config.yaml
n_head: 2
norm: "layernorm"
norm_eps: 1e-05
extras: ["some layers without attention", "local attention windows", "gated attention", "exclusive self-attention", "value embeddings", "hashed n-gram embeddings", "a smear gate", "short convolutions", "an embedding shortcut", "capped logits"]
init_std_o: 0.00642
beta1: 0.95
grad_clip: 1.0
doc_mask: true
train_tokens: 173800000
Each number is 128 + 24 x the weight over its row's rms, rounded and kept within 0 to 255. Layers, rows and columns count from 0. The size above them is the row's rms in percent of the matrix's.

# layer 14 attention query, 128x160, rms 0.0412, rows 58-63, columns 0-79
size [129 132 122 136 135 123]
[[ 99 110  95 141 135 101 141 112 103 123 150 113 114 128  95 174 113 148 149 143 120 201 124 117 152  93 119 116 186 151 141 106 135 145 147 132 115 101  98 127 126 165 108 118 109 147 147 113 140 150 113 112 135  75 125 134 155 121 140 140 152 143 124 126 125 135 108 136 122 109 140 155 143 121 137 119 112 141 161 127]
 [153  85 100 119 116 118 126 126 165 134 105 105  98 114 155 179 174 138 111 119  99 175 125 125 148 145 125  86 149 131 161 146 132 132 109  74 117  87 146 112 166 115 153 127 139 126 128 147 156  89  99 154 129 107 145 126 161 119 143 141 146  98 124 143 139 156 124 134 114  88 106 110 136 130 120  76 104 135 109 112]
 [117 165 123 154 141 134 162 151 132 175 182 109  91 135 127 193 132 108 109 124 111 127 115 109 127 102 116 117  81 153 195 163 120 103 102 126  91 106 136 100 126 169 114 150  87  85 134 100 134 165 119 116 104 105 165 100 159 100 134 121 138 133 130 182 138 132 149 122 104 119 102 115 160 112 145  98 182 154 127 153]
 [145 147 163 127 109 109 151  66 162 152 150 130 112 152 138 153 128 144 172 123 155 127 124 132 137 106 155 140 129  73 114 140 166 140 152  79 142 115 142  55 148  92 139  96 139 129 116 166 137 128 134 105 121  96  96 138 110 183 122 101 147 127 109 143 126 150 119 117 106 174 107 101 150 122 111 160 160 112 147 104]
 [154 152 137 124 130 158 131 150 106 113 132 109 128 105 119  85 121 153  89 133 153 145 169 141  96 150 163 142 159 148 158 130 159 122 118 166  79 127 105  83  78 101 115 116 110 113 112 113 161  93 133 126 108  84 132 146 115 166 104 127 120 130 134  95 146 131 133 125 141 157 111 154 126 142 119 147 142 116 101  88]
 [109 146 150 142 117 126 142 106 135 118  92 137 128 111 163 101 138 165 109 121 166 140 134 121 117 189 139  97 149  85 141 125 141 101 107 171 109  75 136 127 121  70 109 163 149 131 162 111 113 164  87 129  96 134 135 112 146 134 169 144 150 114 127 135 120 146 155 128 127 139 162 133 103 161 160  58 128 109 175 138]]
# layer 14 attention key, 128x160, rms 0.039, rows 58-63, columns 0-79
size [125 131 123 135 132 118]
[[112 152 108 113 122 114 143 146 150 106 119 131 132 125 116 120 115 171 121 179 113 142 123  95 214 156 131 124 199 174 128 147 151 119 181 127 106  91  91 123 132 101 143 133  97 141 116 119 132 125 103 136 137 159 130 146 133 109 158 108 126 139 128 127 129 148  79 165 119 136 136 113 161 116 107 123 120 155 101 135]
 [135 117  75 135 123  93 170 116  94 164 126 148 148 148 190 134 182 120  97 122 130 124 163 146 148  96 157  94 143 145 132  95 138 120 102 149 139  82 143 140  98 143 112 125 147 125 118 160 167 150  81 112 143 142 162 121 123 124 143 123 100  94 135 113 142 174 111 152 121  85 106 115 146 120 127 150 105 137 142 151]
 [141 120 124 148 129 135 184 160 126 130 105 140 158 144 105 131 148  75  96  85 111 104 113 105 183 148 102 117  61 166  95 102 138 147  87 122 130 103 121 117 131 105 123 124 108  64 107 107 161 114 101 140  98 134 179 101 115  88 139 115 127 123 122  87 154 127 131  76 135 120 101 107 166 106 114 138 178 114 124 137]
 [142 123 179 143 137 102 150 113  98 142  88 131 138 144 143 122 124 132 203 102 151 132 128 118 161 120 160 137 126  55 150 125 143 139 160 158 121 110 157 144 135 162 115 172 140 138 115 186 137 132 133 152 115 141  82 148 156 201 118 138 105 132 124 123 116 159 108 116 151 123 105 159 184 131 128 113 175 109 114 137]
 [130 136 163 146 118 169 145 138 118 127 124 150 121 150 139 142 129 157  66 123 147 106 151 152  64 156 160 135 180 162 117 107 168 132 119 119  93 141  97 140 147 133 133 155  98 107 146 106 183 153 154 126 121 141 138 148 148 177  89 136 129 113 119 152 156 155 137 100  95 105 110 102 103 158 120 117 144 124 150 154]
 [158 131 165 148 139 113 147 121  94 142 125 135 140 116 141 117 134 169  80 108 154 141 147 134  89 125 163  93 199  76 139 133 103 157 102 114 145  70 134 123 131 161 137 112 161 133 158 116 112 127  60 119  80 121 118 107 130 126 175 115 125 112 120 131 114 155 158 141 135 116 171 114  90 125 101 169 111 131 103 138]]
# layer 14 attention value, 128x160, rms 0.0732, rows 0-2, columns 0-79
size [137  97 111]
[[135 125 127 158 116 161 131  85  97 103 159 147 193 155 177 121 114 148 116 142 144  73 151 118  80 119 135  78 119 113 136  88 163 124 124 141 137 120 118  65 125 102  98  95 144 145 100 141 119 147 130 163 120 124 107 114 133 117 133 164  93 131 124  97 128 145 132 135 179 114 149 109 124 123 175 121 162 112 138 117]
 [115 132 115 133  98 121 104 166 120 111 166 190 167 141 108 134 106 117 122 140 132 102 128 121 121 200 135  86 143 161 122 151 141 100 128 136 140 121 112 113 117  82 103 169 125 146 112 122 125 181 130 138 133 187 123 126 122 155 150 126 147 127  59 160 130 129 149 117 130 121 132  88 129 141 131  85 145 104 113 124]
 [126 122 138 176 155 122 113 135 103 123 204 190 121 124  90  99 141 144  93 131 130 106 140 132 119  90 120 133 174 135 184 200 140 158 129 134 110 108 101 121 104 118 161 142 110 127 155 109 132 126 150  75 121 119 148 142 103 126 139 141 102 118  87 114 113 140 127 137 179 124 126  97 135 121 130  46 124 138 125 165]]
# layer 14 attention output (transposed), 128x160, rms 0.037, rows 0-1, columns 0-79
size [100 100]
[[119 121 118 105 142 149  60  92 132 105 138 140 130 129 116 111 139 150 153 127 117 150 104 114  94 184  99 123  87 172 128 135 145 121 112 174 138 118 116 113 115  85 169 100 104 107  91 106 180 115  91 155 117 114 148 108 131 145 146 103 122 136 138 102 114 109 123 125 127 113 157 132 150 148 156 161  92 120 108  69]
 [126  75 119 126 115 116 165 152 112 100 138 150 142 130 142 121 162 118 161 136  87 116 150 166 171 146 126 131 152  76 114 110 152 109 141 118 153 125  93 113 133 144 122 169 150 153 123 125  88 140 116 125 150 131 160 138 137  71 120 117 178 107 133 137 119 164 107 152 116 147 143 101 114 135 149 130 137 138 107 111]]